Each number is 50 + 12 x the weight over its row's rms, rounded and kept within 0 to 99. Layers, rows and columns count from 0. The size before them is the row's rms in percent of the matrix's.

# layer 15 MLP down (transposed), 2048x512, rms 0.046, rows 1772-1826, columns 64-127
091:26 56 50 68 37 47 49 60 54 74 45 46 28 49 35 47 38 51 60 56 51 24 41 42 58 50 54 41 58 80 30 48 53 61 46 48 68 49 54 68 52 27 15 75 53 69 50 51 40 54 42 33 54 59 31 58 56 72 72 39 50 50 41 67
101:49 61 70 69 67 35 64 56 54 60 58 60 45 46 47 52 53 36 56 61 50 59 53 46 64 53 66 49 64 38 54 39 47 23 55 41 46 54 53 63 61 59 46 44 58 56 44 65 54 53 52 80 56 41 39 55 29 40 82 63 73 38 61 34
101:46 78 40 48 73 55 68 44 58 37 34 36 44 49 55 53 70 54 74 37 46 44 66 52 30 51 46 32 40 46 55 52 49 58 44 46 58 56 71 59 67 37 49 54 62 69 56 64 66 65 52 36 49 40 82 62 74 46 46 52 43 58 29 56
107:56 47 39 38 61 36 43 41 59 53 60 36 73 53 47 51 34 39 61 69 51 43 70 65 61 45 24 46 62 57 69 52 55 70 48 68 45 64 42 79 53 37 65 48 49 55 47 40 41 48 58 32 58 60 59 40 58 70 58 19 46 47 69 66
086:55 53 64 55 54 23 45 54 62 57 60 36 35 72 32 42 41 19 45 51 43 46 36 66 41 47 52 45 49 36 48 51 51 58 30 68 44 69 54 43 50 28 47 44 70 49 26 52 66 45 59 69 51 25 50 59 61 70 52 46 77 57 48 63
108:35 59 54 60 76 40 53 48 38 63 57 38 50 45 52 50 25 47 74 57 57 48 73 42 60 49 36 76 41 64 47 56 48 50 29 61 53 43 37 54 26 54 58 73 45 64 19 35 66 43 45 50 39 49 56 45 56 67 44 39 60 60 55 60
130:28 48 39 46 48 39 50 56 50 47 31 41 51 71 38 47 46 56 64 43 52 49 55 46 67 53 49 53 25 42 63 41 62 42 59 59 42 42 51 45 56 48 49 59 70 40 30 42 33 40 63 49 44 46 57 39 72 56 27 35 42 26 51 64
132:50 30 59 51 50 52 57 41 49 42 41 49 46 53 68 48 44 56 52 50 34 31 55 51 50 54 34 29 57 67 54 21 56 67 55 53 49 56 59 54 62 63 51 53 57 46 71 60 54 37 54 65 41 58 58 47 57 40 51 35 40 59 40 47
122:66 69 32 40 46 46 49 27 48 44 45 46 62 29 49 73 66 35 70 43 30 47 30 51 54 38 54 44 29 58 56 60 21 75 47 50 31 56 48 50 43 22 45 40 69 43 41 64 36 56 76 50 51 61 51 54 63 65 40 51 53 67 70 50
085:68 55 44 47 61 58 68 38 69 56 60 63 39 41 39 70 42 17 69 53 51 72 73 44 47 33 72 59 55 58 20 55 27 37 50 45 49 61 72 62 44 59 49 52 71 70 45 42 50 49 51 53 44 47 75 60 75 27 47 48 37 76 52 60
100:24 49 51 56 53 49 36 45 45 53 45 62 44 38 72 37 56 51 49 33 51 47 48 46 67 39 53 32 56 40 51 71 46 44 72 42 62 50 47 55 70 62 69 59 66 67 38 16 47 37 60 38 48 45 31 34 42 48 60 59 51 55 54 53
098:52 37 42 50 75 40 48 49 50 60 58 57 38 33 53 40 64 33 45 48 56 51 79 49 35 63 43 54 59 62 59 48 52 50 40 44 56 45 47 38 56 39 43 57 55 42 77 51 42 55 36 37 42 66 47 43 55 52 38 54 45 43 54 34
107:49 54 49 45 56 51 48 82 44 43 22 50 50 72 38 27 56 62 58 60 46 70 44 46 38 64 65 54 54 70 44 51 58 67 44 46 52 39 52 48 62 42 61 44 40 54 78 48 59 50 65 62 39 38 44 38 34 57 52 44 54 39 65 33
097:54 56 56 36 53 41 35 37 51 52 71 52 46 46 38 31 44 42 27 58 42 46 78 58 46 29 65 59 71 56 49 49 60 51 41 43 52 68 40 62 60 62 62 62 63 50 44 56 72 48 61 57 55 42 54 65 51 41 71 52 31 54 57 63
088:62 50 58 84 48 63 60 28 39 39 54 53 33 49 58 60 44 67 73 59 33 44 29 50 59 51 46 32 53 05 52 56 42 52 35 40 54 39 32 45 44 60 44 55 77 51 55 29 31 26 51 51 40 35 53 25 67 48 51 53 65 51 42 38
089:49 43 43 64 38 37 68 44 65 62 46 50 41 43 55 40 38 42 26 59 68 42 57 73 44 50 47 63 38 60 30 47 47 37 62 28 29 45 73 44 41 59 69 53 52 67 53 32 43 40 49 37 36 60 35 58 52 61 63 60 59 50 59 46
100:33 63 68 51 51 72 63 39 57 48 59 71 62 60 51 61 59 48 46 45 53 49 62 47 46 55 33 59 53 36 41 38 59 40 63 38 38 63 59 65 54 63 52 37 51 48 28 37 60 51 65 48 46 49 71 62 48 60 23 55 56 51 36 51
098:66 49 73 54 68 54 49 56 47 85 65 45 35 32 54 57 26 54 65 30 49 58 23 58 53 32 60 48 53 47 58 55 30 51 51 58 54 47 61 58 41 38 42 33 57 45 43 59 42 39 39 58 54 37 62 45 33 41 43 35 63 55 50 34
082:45 32 65 50 32 21 39 57 33 53 37 29 44 24 68 53 44 46 30 56 99 68 58 09 44 41 52 51 60 46 53 53 49 45 40 46 63 60 50 53 69 49 29 36 59 46 57 40 41 53 45 61 39 44 47 40 74 55 50 34 40 62 42 49
111:29 50 42 40 51 53 38 53 61 44 45 48 57 39 81 41 72 21 62 19 35 70 49 72 55 39 43 39 58 44 72 52 59 59 54 35 57 69 35 29 58 57 60 52 53 41 55 66 36 58 71 47 39 51 41 78 37 29 43 27 52 47 39 52
096:46 63 52 26 34 71 52 49 41 46 38 47 56 40 50 41 60 57 43 54 51 53 57 61 60 65 51 42 55 61 52 71 61 62 64 48 68 32 68 48 59 44 65 53 59 52 42 36 48 66 62 37 47 46 44 51 34 60 40 55 57 33 47 54
100:72 56 52 34 41 42 56 52 48 71 77 44 41 41 52 47 40 63 49 48 61 70 50 57 55 41 31 48 48 36 55 60 44 51 71 39 55 46 46 47 58 33 22 68 48 50 34 55 59 64 54 60 52 70 42 61 51 59 41 56 39 48 59 41
078:75 63 34 56 52 36 32 32 44 41 39 20 60 60 55 56 50 64 62 48 41 42 58 51 31 61 46 37 64 61 54 33 39 42 58 76 63 50 43 37 49 44 45 44 36 40 56 47 32 40 51 78 49 61 42 51 51 53 51 47 48 37 35 49
089:17 62 51 46 39 34 45 51 49 49 46 38 58 40 66 36 47 49 37 64 33 72 39 26 51 63 50 69 46 48 49 68 59 43 43 44 46 58 51 45 57 56 40 57 69 64 57 26 60 46 56 69 64 56 62 55 64 67 74 43 54 39 59 64
094:41 53 31 58 72 34 29 49 62 30 52 40 77 60 41 39 65 32 41 37 48 50 74 29 54 77 28 40 33 68 49 55 50 54 73 49 77 51 45 76 72 59 63 54 43 53 43 52 51 52 59 48 43 18 79 33 43 14 31 44 66 35 53 54
102:50 68 57 44 58 46 59 56 71 31 58 54 57 32 37 61 54 36 57 26 57 58 64 57 33 61 42 34 27 34 58 50 47 30 48 52 68 50 42 72 46 53 45 37 56 37 53 40 42 44 42 36 50 40 48 53 48 46 36 60 48 51 50 52
083:41 50 74 50 44 41 37 77 51 53 35 59 64 34 44 41 51 41 68 47 68 41 52 58 70 54 57 65 48 53 39 60 39 50 37 49 79 54 45 54 38 62 68 49 47 36 42 51 71 60 48 60 39 69 63 61 46 31 30 63 64 52 17 55
107:36 45 57 62 73 47 36 45 58 53 40 39 64 55 53 57 44 73 66 38 54 55 54 74 46 48 52 53 61 50 38 44 60 37 65 66 43 29 31 40 74 48 53 49 60 52 31 47 58 58 65 54 39 46 27 63 51 33 57 39 49 61 51 49
101:35 48 50 46 37 69 59 43 44 45 63 55 52 80 44 24 37 61 48 60 35 52 47 30 64 49 57 59 55 46 59 55 36 67 47 50 61 66 51 47 36 51 35 58 43 58 41 64 67 66 50 52 48 47 40 56 46 65 56 47 46 45 44 45
089:42 62 54 42 54 47 31 22 51 69 46 52 65 51 57 45 43 53 35 31 71 43 48 64 37 62 47 57 70 42 38 57 33 56 48 64 43 27 46 48 62 45 60 49 34 38 52 45 40 50 35 64 46 59 55 41 51 45 35 30 47 75 49 55
104:52 47 55 59 49 67 38 58 70 54 68 45 52 32 28 40 41 64 47 65 48 54 42 58 45 53 58 36 23 47 56 49 53 24 61 69 46 64 43 47 79 24 48 50 63 42 36 53 36 51 38 55 64 50 38 67 50 64 51 48 53 37 53 64
080:71 39 47 79 55 64 64 81 67 53 67 47 62 61 42 45 36 48 36 54 37 50 39 65 41 37 46 33 45 45 45 42 49 49 48 41 44 54 63 62 37 37 53 34 50 67 58 51 50 33 64 40 58 64 60 45 57 31 45 57 65 71 52 45
109:64 42 52 41 58 60 43 57 56 40 54 63 50 26 53 66 53 41 42 55 42 48 47 50 61 44 34 41 17 63 50 34 66 54 55 53 26 78 67 31 46 44 57 35 54 54 45 49 61 45 78 33 61 58 66 51 76 30 38 53 34 46 55 64
082:56 71 61 55 61 46 58 34 44 29 37 54 45 61 35 59 39 47 41 54 57 43 48 47 52 35 74 75 54 46 36 35 52 36 73 52 64 31 56 58 30 36 49 30 57 23 31 52 63 49 51 49 72 65 46 37 58 42 47 48 32 47 60 46
104:58 66 41 73 45 52 14 31 47 30 59 52 48 49 47 42 78 36 46 48 38 78 61 57 52 35 59 60 54 38 53 53 61 32 37 44 55 61 48 42 54 52 46 39 51 70 38 61 65 84 58 56 46 49 58 77 47 64 47 43 65 46 53 51
096:47 64 47 50 42 54 70 59 64 47 29 53 26 55 31 56 32 49 42 49 53 51 45 51 59 52 47 42 40 69 57 57 37 61 39 48 61 63 41 61 48 69 40 36 52 46 26 37 37 38 46 43 56 56 54 72 49 67 34 42 49 53 44 55
121:46 59 37 49 66 59 48 61 72 65 28 42 74 26 62 47 52 56 60 52 47 44 40 56 64 37 40 52 62 42 45 67 42 61 49 37 58 51 23 54 45 39 26 55 47 60 37 54 59 40 59 57 52 41 61 50 57 32 50 57 60 46 36 52
091:51 59 68 67 55 42 45 54 46 50 74 34 75 47 55 62 42 58 36 53 51 44 44 44 45 37 46 58 69 44 29 49 56 57 62 52 46 58 36 60 45 51 31 50 64 37 57 57 58 38 50 59 62 49 39 58 37 36 65 52 56 36 34 51
115:34 66 62 45 42 60 51 44 52 44 56 48 69 52 32 13 38 45 69 71 50 37 52 50 43 57 55 55 34 48 32 37 57 65 64 54 50 33 60 54 41 58 58 64 56 40 54 58 51 46 62 84 30 60 22 48 82 23 47 63 77 50 46 36
099:47 48 48 42 58 54 38 46 36 62 62 53 28 32 51 35 45 47 47 64 75 26 46 68 34 69 65 43 19 46 39 52 71 57 48 47 81 35 62 47 55 70 48 41 42 51 42 57 38 55 49 49 56 49 65 37 46 51 46 46 33 57 59 32
109:58 36 35 57 57 48 65 41 35 48 51 52 52 61 56 55 40 61 35 57 52 45 41 75 48 29 56 73 52 51 57 44 57 61 57 55 42 80 53 34 46 69 45 49 43 64 49 65 70 68 54 51 73 29 67 46 65 45 44 28 41 55 72 36
082:45 30 40 37 53 29 36 65 70 54 72 36 53 62 53 51 57 61 57 44 41 33 53 42 45 54 66 45 56 36 53 27 41 53 52 43 60 33 41 52 43 44 38 50 59 41 52 47 32 50 54 59 53 41 45 44 42 47 54 39 71 55 54 44
089:58 59 48 47 41 61 43 45 67 57 49 37 43 68 42 47 55 45 39 51 55 32 42 63 49 47 45 55 62 79 53 48 53 58 56 55 51 48 29 74 71 54 44 35 48 24 43 64 61 46 60 43 36 41 40 36 30 40 50 40 57 46 27 57
105:62 44 62 36 35 57 63 60 49 67 41 29 66 51 57 55 39 47 35 67 58 22 30 53 57 37 50 41 46 40 50 41 19 44 57 35 43 34 44 45 54 46 56 40 69 42 48 46 56 44 57 40 66 66 68 47 31 55 57 66 60 43 49 40
114:64 33 70 53 51 69 39 48 61 40 45 61 45 66 61 67 66 64 55 71 57 45 73 59 62 54 57 62 57 55 18 46 57 48 79 54 60 37 31 51 51 57 64 28 55 72 39 68 61 56 61 60 50 49 51 43 54 26 50 40 52 60 58 45
092:63 54 45 60 46 48 49 49 59 52 72 50 59 47 52 40 74 51 63 52 43 40 47 61 63 58 49 62 40 72 67 32 55 37 44 64 67 71 86 44 44 58 48 59 55 42 40 32 47 44 53 50 31 41 64 43 55 42 71 41 49 26 30 39
114:54 43 46 66 51 66 59 52 36 38 55 62 44 46 57 28 50 29 36 40 50 34 64 73 40 75 53 48 55 53 61 57 72 63 54 53 35 86 61 28 33 46 31 48 60 47 38 49 31 55 37 46 60 47 38 34 50 49 41 47 45 55 22 42
080:32 38 34 61 41 66 49 44 49 72 37 51 58 46 52 36 52 45 39 50 35 44 72 73 36 43 40 62 46 45 31 48 49 62 73 38 46 47 60 48 38 54 50 57 59 37 52 31 76 46 30 34 59 64 32 49 46 34 47 46 48 39 29 36
094:63 32 75 29 63 35 47 64 54 71 34 43 37 53 43 66 30 66 38 34 50 51 60 48 61 62 19 65 46 41 46 58 69 51 33 77 44 67 51 48 34 53 56 46 63 44 53 36 42 66 52 46 45 61 47 53 71 28 78 34 46 56 45 37
097:36 39 45 52 60 38 43 53 45 62 62 50 43 67 58 63 36 45 59 36 71 32 55 46 45 64 34 57 41 58 35 54 52 36 53 23 42 62 63 46 45 66 46 51 30 61 39 48 63 61 63 53 59 58 63 47 19 52 39 43 29 56 40 44
123:67 55 35 32 51 39 35 49 68 58 70 54 55 66 29 56 54 59 50 40 62 66 43 64 51 46 66 32 72 62 72 39 44 39 44 52 47 39 52 41 73 52 52 52 60 42 50 64 54 66 62 54 54 32 38 41 73 53 52 56 51 60 69 40
095:41 39 57 49 46 58 58 09 61 52 65 65 32 46 56 59 38 61 56 58 45 48 47 38 40 49 46 39 67 56 65 49 24 37 66 75 51 53 38 33 46 49 44 40 48 36 52 47 58 51 59 63 69 40 31 20 37 66 65 44 48 55 65 61
101:61 52 44 52 65 48 73 38 53 62 70 57 51 56 60 32 61 75 44 44 50 53 45 57 37 25 28 49 53 56 39 28 38 56 62 74 50 73 68 40 32 64 42 31 45 44 42 48 56 67 50 78 54 63 32 70 38 50 33 42 33 38 46 51
100:53 41 44 38 55 47 41 58 42 54 34 57 44 67 46 41 38 48 43 49 71 52 43 27 46 58 38 53 48 56 43 61 43 57 64 30 57 43 51 53 55 60 40 54 50 56 32 44 55 61 34 50 38 53 47 64 50 36 47 59 51 45 53 67
102:25 63 44 37 26 57 72 67 54 52 51 41 46 53 43 54 62 45 66 53 54 36 48 48 37 43 54 66 42 58 52 47 42 42 55 52 59 36 37 32 52 44 87 51 43 59 46 58 51 55 52 40 43 53 43 39 43 42 62 88 62 35 47 49
# layer 15 MLP up, 2048x512, rms 0.0581, rows 1773-1826, columns 64-127
094:60 55 69 43 28 49 56 65 46 50 46 49 53 43 52 45 53 69 42 22 51 47 56 62 29 49 61 61 47 38 51 70 46 30 62 45 51 42 76 46 31 66 40 56 44 59 55 55 62 40 38 45 35 61 42 37 61 60 36 25 45 42 46 61
093:65 66 49 56 41 56 62 48 30 48 63 29 50 49 60 48 45 25 51 36 44 69 42 48 41 48 49 33 63 36 58 47 48 60 74 50 52 51 52 41 38 34 51 57 46 46 24 66 56 44 54 24 58 50 50 52 41 22 32 50 58 42 71 62
104:71 54 44 60 70 33 58 27 62 47 40 57 66 68 41 47 55 42 54 68 35 52 62 63 47 40 66 50 75 48 66 54 37 77 44 39 41 43 67 65 55 44 61 60 58 78 53 23 56 20 44 50 59 37 59 53 39 57 49 60 40 52 55 42
102:45 58 40 76 50 36 39 51 42 53 36 42 40 48 59 48 53 49 57 61 36 16 67 61 60 44 68 39 49 57 51 57 50 47 55 67 43 34 57 55 45 53 54 53 57 51 50 54 44 54 50 64 58 41 51 31 61 42 63 48 44 65 53 54
104:32 44 50 49 36 69 37 57 40 69 63 50 44 70 50 49 87 37 45 71 73 61 23 46 55 54 44 39 57 40 28 48 60 58 40 32 62 39 65 29 26 37 49 60 48 67 62 28 50 52 39 41 58 45 52 46 68 58 68 48 39 37 45 52
096:32 63 53 45 43 42 35 55 41 55 66 49 46 58 34 36 51 59 64 39 56 36 50 59 57 39 38 66 46 45 46 57 64 51 62 47 42 66 43 48 72 60 76 49 60 62 45 61 51 38 32 47 62 52 56 48 70 73 51 47 49 41 55 21
083:66 58 48 70 36 58 38 69 64 63 58 30 44 34 49 35 76 42 51 78 59 47 36 33 49 53 64 76 38 35 29 51 35 46 37 42 61 58 31 32 49 22 42 37 24 41 42 56 71 43 52 39 67 51 50 45 41 29 59 49 58 45 55 61
099:50 59 65 36 50 55 47 41 58 42 48 66 39 63 50 45 69 49 46 44 55 58 43 47 37 21 21 34 56 56 49 56 40 54 46 51 68 54 27 41 45 43 66 58 46 59 50 43 53 36 61 45 37 52 50 41 42 53 50 58 36 56 41 54
098:54 54 55 54 42 52 45 74 49 58 49 40 35 34 49 42 56 49 47 61 62 33 54 55 49 76 68 70 59 44 47 28 62 60 62 40 64 46 47 58 46 74 52 73 28 66 68 51 66 46 67 63 56 43 44 44 43 48 52 52 47 62 59 46
092:52 49 50 36 40 43 59 76 62 39 62 58 31 59 30 49 48 42 56 50 59 84 54 39 35 48 52 61 55 57 42 30 60 46 49 43 45 68 53 45 71 52 23 40 18 51 53 38 45 41 46 38 37 78 50 49 62 44 48 48 62 50 45 60
100:38 50 60 64 52 46 68 76 37 47 55 45 43 44 36 44 36 49 70 49 60 63 51 58 44 43 59 44 70 46 59 43 40 65 64 38 75 65 59 56 48 47 41 39 55 44 52 58 56 51 52 29 60 50 56 56 64 47 46 55 53 62 53 55
090:32 48 48 28 60 79 39 36 60 54 49 49 58 66 45 41 41 58 39 57 51 59 62 73 47 36 35 46 58 39 37 60 40 43 69 44 40 27 26 59 58 32 38 54 41 66 50 69 59 49 48 40 50 51 55 49 56 52 45 72 59 46 33 36
100:54 56 48 47 46 54 66 43 52 42 19 31 68 48 39 16 42 50 51 68 72 57 66 57 60 50 47 38 35 45 48 47 52 43 75 42 54 57 46 57 45 53 52 42 30 64 52 51 66 66 48 48 41 45 51 55 55 06 62 44 60 27 62 36
106:37 57 55 41 54 57 56 51 65 53 44 35 73 20 51 41 44 44 66 55 67 48 49 54 43 57 59 57 58 54 59 60 50 26 40 40 62 65 52 23 43 66 52 51 19 74 30 25 62 49 32 44 41 43 57 52 53 40 71 52 52 49 67 45
105:38 62 72 61 50 41 39 37 55 46 38 59 41 48 71 64 56 56 44 43 63 67 60 56 49 51 60 47 65 71 49 54 53 54 58 34 64 52 42 24 36 47 58 65 32 56 54 30 62 59 36 39 47 32 41 41 49 30 50 66 81 41 51 70
092:48 46 50 47 47 47 55 68 44 67 53 45 43 48 54 38 59 47 32 41 59 78 51 50 52 56 68 47 56 52 32 59 57 69 62 43 58 46 47 56 48 58 48 50 38 49 37 74 65 49 44 33 24 54 68 34 59 43 29 37 55 25 63 40
103:49 54 43 66 43 37 51 64 39 61 61 37 28 46 56 67 43 49 41 64 71 55 48 51 57 28 51 61 42 40 40 48 45 58 48 56 46 53 38 28 41 49 32 50 56 49 49 65 38 50 56 78 62 48 48 59 53 58 55 49 56 65 54 77
098:58 50 48 58 42 34 38 40 64 34 45 35 36 60 57 54 57 47 63 53 34 70 51 52 36 50 44 39 58 71 72 47 55 53 49 48 36 72 61 46 65 52 35 56 47 36 49 64 55 45 51 61 56 30 57 52 42 38 46 45 59 52 44 54
101:41 37 66 74 68 54 46 17 57 48 47 46 62 49 41 37 59 57 73 36 43 60 59 37 64 55 48 60 48 49 65 42 60 35 51 44 49 47 43 35 55 57 47 49 74 58 34 39 53 33 48 34 43 60 58 46 53 36 81 43 41 30 39 63
101:29 41 35 46 59 43 46 47 47 55 57 62 41 34 47 58 61 57 74 48 66 52 50 61 55 33 32 69 52 71 55 13 42 62 49 39 33 44 51 34 26 39 60 68 39 38 42 44 26 54 49 52 42 32 53 37 47 45 31 60 49 60 40 48
106:60 66 47 58 49 56 60 57 63 47 55 57 33 82 47 56 46 53 57 60 49 35 63 73 60 61 27 46 52 50 48 40 50 63 33 56 54 46 71 24 51 52 62 38 68 54 82 19 57 58 42 46 52 44 55 57 64 66 60 63 47 56 39 47
095:60 42 50 33 46 41 30 41 27 48 61 50 65 38 29 40 32 46 40 44 53 39 49 55 54 37 38 60 53 63 70 63 38 71 60 33 53 43 50 31 70 43 39 25 77 45 58 39 68 31 57 49 63 54 28 68 40 58 49 64 51 48 42 65
092:62 50 51 53 49 43 33 47 59 44 53 46 59 65 45 17 42 51 36 57 78 52 52 35 64 61 28 48 74 42 41 44 36 56 60 29 40 55 54 48 51 37 53 54 39 70 57 42 53 45 48 20 43 79 33 60 58 54 57 50 63 57 19 38
102:61 43 40 36 51 51 15 44 54 50 56 28 50 28 40 69 42 62 76 50 63 64 52 60 53 35 33 37 63 63 32 45 44 55 54 41 38 58 27 51 32 30 22 39 46 50 32 57 34 44 50 53 52 44 43 65 36 61 54 42 54 47 49 61
099:62 55 56 62 84 57 76 51 41 60 54 80 39 62 42 45 31 66 52 51 67 55 42 39 53 64 37 71 61 36 47 31 46 28 37 33 34 46 39 46 33 59 55 60 53 46 41 53 66 49 39 45 36 36 59 46 37 46 30 56 49 39 53 41
096:24 47 46 40 57 54 61 59 38 60 46 41 63 36 59 46 55 27 62 59 27 52 61 56 46 53 73 58 46 57 63 54 42 55 45 56 42 49 59 52 58 52 64 75 30 55 51 55 54 31 45 34 43 41 62 41 49 69 54 37 38 49 51 49
094:59 67 37 59 43 42 38 48 44 62 83 55 44 47 52 21 42 32 38 59 52 72 35 57 62 54 51 62 30 42 58 49 49 55 31 60 47 57 76 64 34 31 46 60 66 40 45 57 42 48 54 60 46 44 66 54 53 47 35 61 42 67 33 39
102:64 59 45 55 54 74 63 40 56 47 74 35 57 50 46 45 63 25 52 45 34 54 63 55 40 54 58 31 38 40 59 64 47 69 47 52 60 68 73 36 42 58 41 55 67 46 35 23 50 50 50 59 53 73 71 41 39 44 72 49 39 26 74 67
094:61 41 57 55 47 51 29 35 41 44 32 43 34 78 32 44 35 53 55 39 32 64 49 32 52 61 62 40 54 52 43 51 43 43 58 58 71 41 58 56 42 49 48 63 28 54 44 44 59 86 67 41 51 40 55 65 33 40 44 27 47 42 30 85
106:63 57 50 62 62 49 72 56 25 62 35 39 45 56 50 33 66 48 62 51 48 64 39 53 60 38 64 47 70 60 54 45 36 54 29 53 52 54 53 35 59 37 56 61 56 49 57 33 26 32 53 82 33 37 53 53 53 58 54 51 59 57 47 41
095:63 29 41 35 60 36 48 56 73 44 43 30 51 37 51 24 27 45 53 15 27 50 58 34 43 36 53 37 53 62 63 67 67 59 50 56 41 27 67 52 35 57 66 30 51 64 42 55 56 55 59 60 27 61 39 32 60 55 63 18 43 64 32 28
097:45 50 43 66 45 47 40 60 64 45 35 53 56 86 70 56 45 48 38 63 51 56 52 59 27 32 59 58 57 83 69 43 20 53 59 52 54 71 69 55 53 38 52 47 55 53 46 46 44 52 46 55 65 43 40 31 61 39 48 39 59 54 42 54
102:40 59 51 54 51 46 53 77 46 48 64 61 52 53 74 47 55 33 44 46 53 57 31 67 44 58 35 57 36 78 56 54 59 60 52 49 47 47 25 51 45 44 31 38 59 69 40 52 34 42 63 53 46 50 71 58 32 59 62 40 57 36 43 40
096:57 45 42 45 45 52 74 69 30 49 60 47 46 51 71 66 32 49 39 53 71 60 34 40 35 54 65 48 45 53 39 49 41 60 52 69 65 46 39 64 67 49 37 48 26 52 38 39 47 58 47 57 31 47 43 54 57 48 41 57 57 38 42 48
101:46 44 44 62 52 68 41 40 38 59 44 59 25 44 46 46 49 40 30 32 43 73 20 44 51 39 51 71 27 47 66 55 33 42 37 44 83 49 35 37 32 53 41 54 52 49 38 39 53 49 57 31 68 50 51 42 68 54 46 53 23 59 41 49
100:60 63 30 47 51 45 42 43 55 65 62 41 52 49 58 63 51 28 35 38 52 68 42 43 46 49 35 34 57 62 64 59 59 90 59 46 54 34 48 50 53 31 25 68 54 68 64 58 45 42 73 38 70 47 60 37 52 52 50 56 30 43 52 51
101:60 50 38 56 37 53 40 51 35 51 53 64 69 65 49 30 70 51 61 45 53 38 24 54 60 51 52 49 61 39 59 41 58 67 41 57 38 48 41 47 38 62 27 53 59 41 52 54 38 55 44 57 37 39 46 61 50 37 55 54 57 57 43 53
092:63 24 41 33 44 60 60 51 57 48 47 42 72 24 66 49 62 52 45 56 68 52 58 57 54 53 60 61 64 42 26 49 50 63 74 61 63 61 52 61 37 59 56 34 38 67 55 71 46 56 66 53 65 63 50 37 69 28 33 36 47 36 54 36
100:52 33 46 50 42 30 78 45 69 54 43 46 46 53 38 52 63 56 18 64 39 51 59 28 54 34 48 46 62 49 62 65 44 62 49 41 38 43 48 54 48 41 26 39 51 55 12 60 24 46 38 46 73 58 63 64 61 49 56 63 30 44 18 57
105:48 57 63 39 70 74 57 68 66 65 39 73 53 59 39 52 55 54 45 77 28 58 57 41 35 42 41 63 59 61 85 29 43 66 58 42 71 65 33 67 67 38 38 42 48 42 45 43 68 46 43 53 79 74 42 60 51 56 75 72 45 43 41 39
094:59 41 46 49 09 65 64 59 58 53 42 56 55 48 43 46 64 59 36 45 72 35 57 40 60 36 44 36 54 87 49 71 48 54 72 43 45 49 63 44 30 66 51 74 35 50 49 46 63 60 37 43 69 64 44 26 36 57 45 56 36 54 83 43
104:43 60 48 40 48 50 34 41 60 44 46 32 75 51 32 58 44 48 51 42 40 44 58 58 62 50 63 48 64 51 50 53 46 71 60 57 54 41 59 22 29 54 42 63 55 49 60 45 50 52 40 31 54 45 46 43 77 66 46 40 48 48 45 48
094:70 52 62 62 48 60 49 63 46 50 58 26 56 58 53 40 29 66 52 74 66 52 61 47 53 55 64 56 40 59 48 35 61 39 58 58 64 42 51 39 48 38 52 22 48 52 39 38 54 62 24 47 48 44 54 58 60 54 55 46 49 34 63 34
098:58 53 56 75 52 48 54 63 53 62 54 51 65 49 40 37 53 37 47 35 58 37 54 54 44 79 36 59 77 29 53 70 41 45 51 16 72 66 68 29 54 56 44 60 46 69 63 54 59 25 38 63 39 52 49 37 41 50 60 52 13 36 61 27
105:44 43 68 40 40 21 47 41 48 61 41 49 47 86 52 48 47 80 31 42 42 60 44 52 53 62 56 65 43 54 54 73 51 59 35 51 51 63 56 49 41 50 45 41 58 74 45 36 39 40 55 51 62 60 29 60 20 31 44 59 53 29 65 58
104:58 63 45 42 42 20 47 54 57 29 50 62 40 57 45 45 38 54 68 58 70 45 54 51 69 48 51 46 28 60 64 65 75 76 57 36 62 54 45 31 36 52 66 71 57 52 62 63 52 42 37 46 44 32 56 32 40 42 70 44 48 34 51 52
097:64 32 46 42 43 57 50 53 70 57 42 46 40 41 57 42 44 57 52 61 68 46 41 64 79 55 49 36 62 45 69 21 51 38 40 64 52 45 42 54 63 51 38 53 40 67 43 56 59 48 45 46 30 36 24 38 54 64 32 54 29 40 48 44
099:32 55 35 59 19 47 66 01 49 41 56 55 37 52 51 54 50 43 59 43 56 58 54 62 50 37 43 58 48 51 43 52 55 55 73 40 53 38 39 39 65 44 53 45 59 52 53 67 55 56 71 63 54 49 55 78 62 35 37 33 59 49 53 54
103:60 46 47 52 84 26 48 53 56 56 68 46 62 47 42 51 49 54 44 61 61 43 58 43 26 74 55 46 68 69 78 52 58 51 64 45 53 51 40 33 46 66 49 34 86 38 48 54 29 70 48 63 28 48 57 50 34 50 53 46 61 51 31 32
084:56 53 49 37 39 59 43 46 33 62 52 36 62 40 61 50 33 58 37 57 74 40 49 67 47 41 46 52 65 28 39 56 47 44 61 38 44 45 48 36 56 38 40 60 60 16 34 50 50 56 50 34 41 59 55 33 48 30 52 44 35 49 51 35
102:58 41 35 51 61 52 44 54 56 56 27 49 36 54 36 44 58 61 43 55 61 45 38 41 49 46 50 41 59 69 37 70 57 96 54 17 44 33 55 26 59 69 27 50 24 64 40 60 60 56 54 43 60 63 45 50 66 66 48 48 62 59 46 51
100:49 52 61 44 74 43 67 30 62 36 54 57 37 66 42 28 54 58 46 50 26 46 60 66 42 45 44 50 59 77 71 53 27 41 48 58 69 67 62 42 49 60 54 62 64 48 49 72 40 74 47 33 43 40 43 66 60 56 64 53 51 45 51 31
100:55 65 48 62 30 43 41 63 47 48 66 36 22 66 46 37 30 38 59 39 44 66 30 50 29 58 51 66 64 61 68 31 66 61 45 39 63 49 36 44 32 36 41 58 43 39 46 52 62 46 60 38 48 57 34 49 46 43 36 26 40 52 42 46
124:51 74 28 85 46 44 41 71 51 50 57 37 56 48 62 44 66 43 43 68 51 62 53 60 52 32 70 42 67 68 43 49 69 48 39 42 48 73 69 73 62 33 40 38 49 81 45 56 44 24 38 44 61 60 35 53 55 36 39 54 57 67 52 37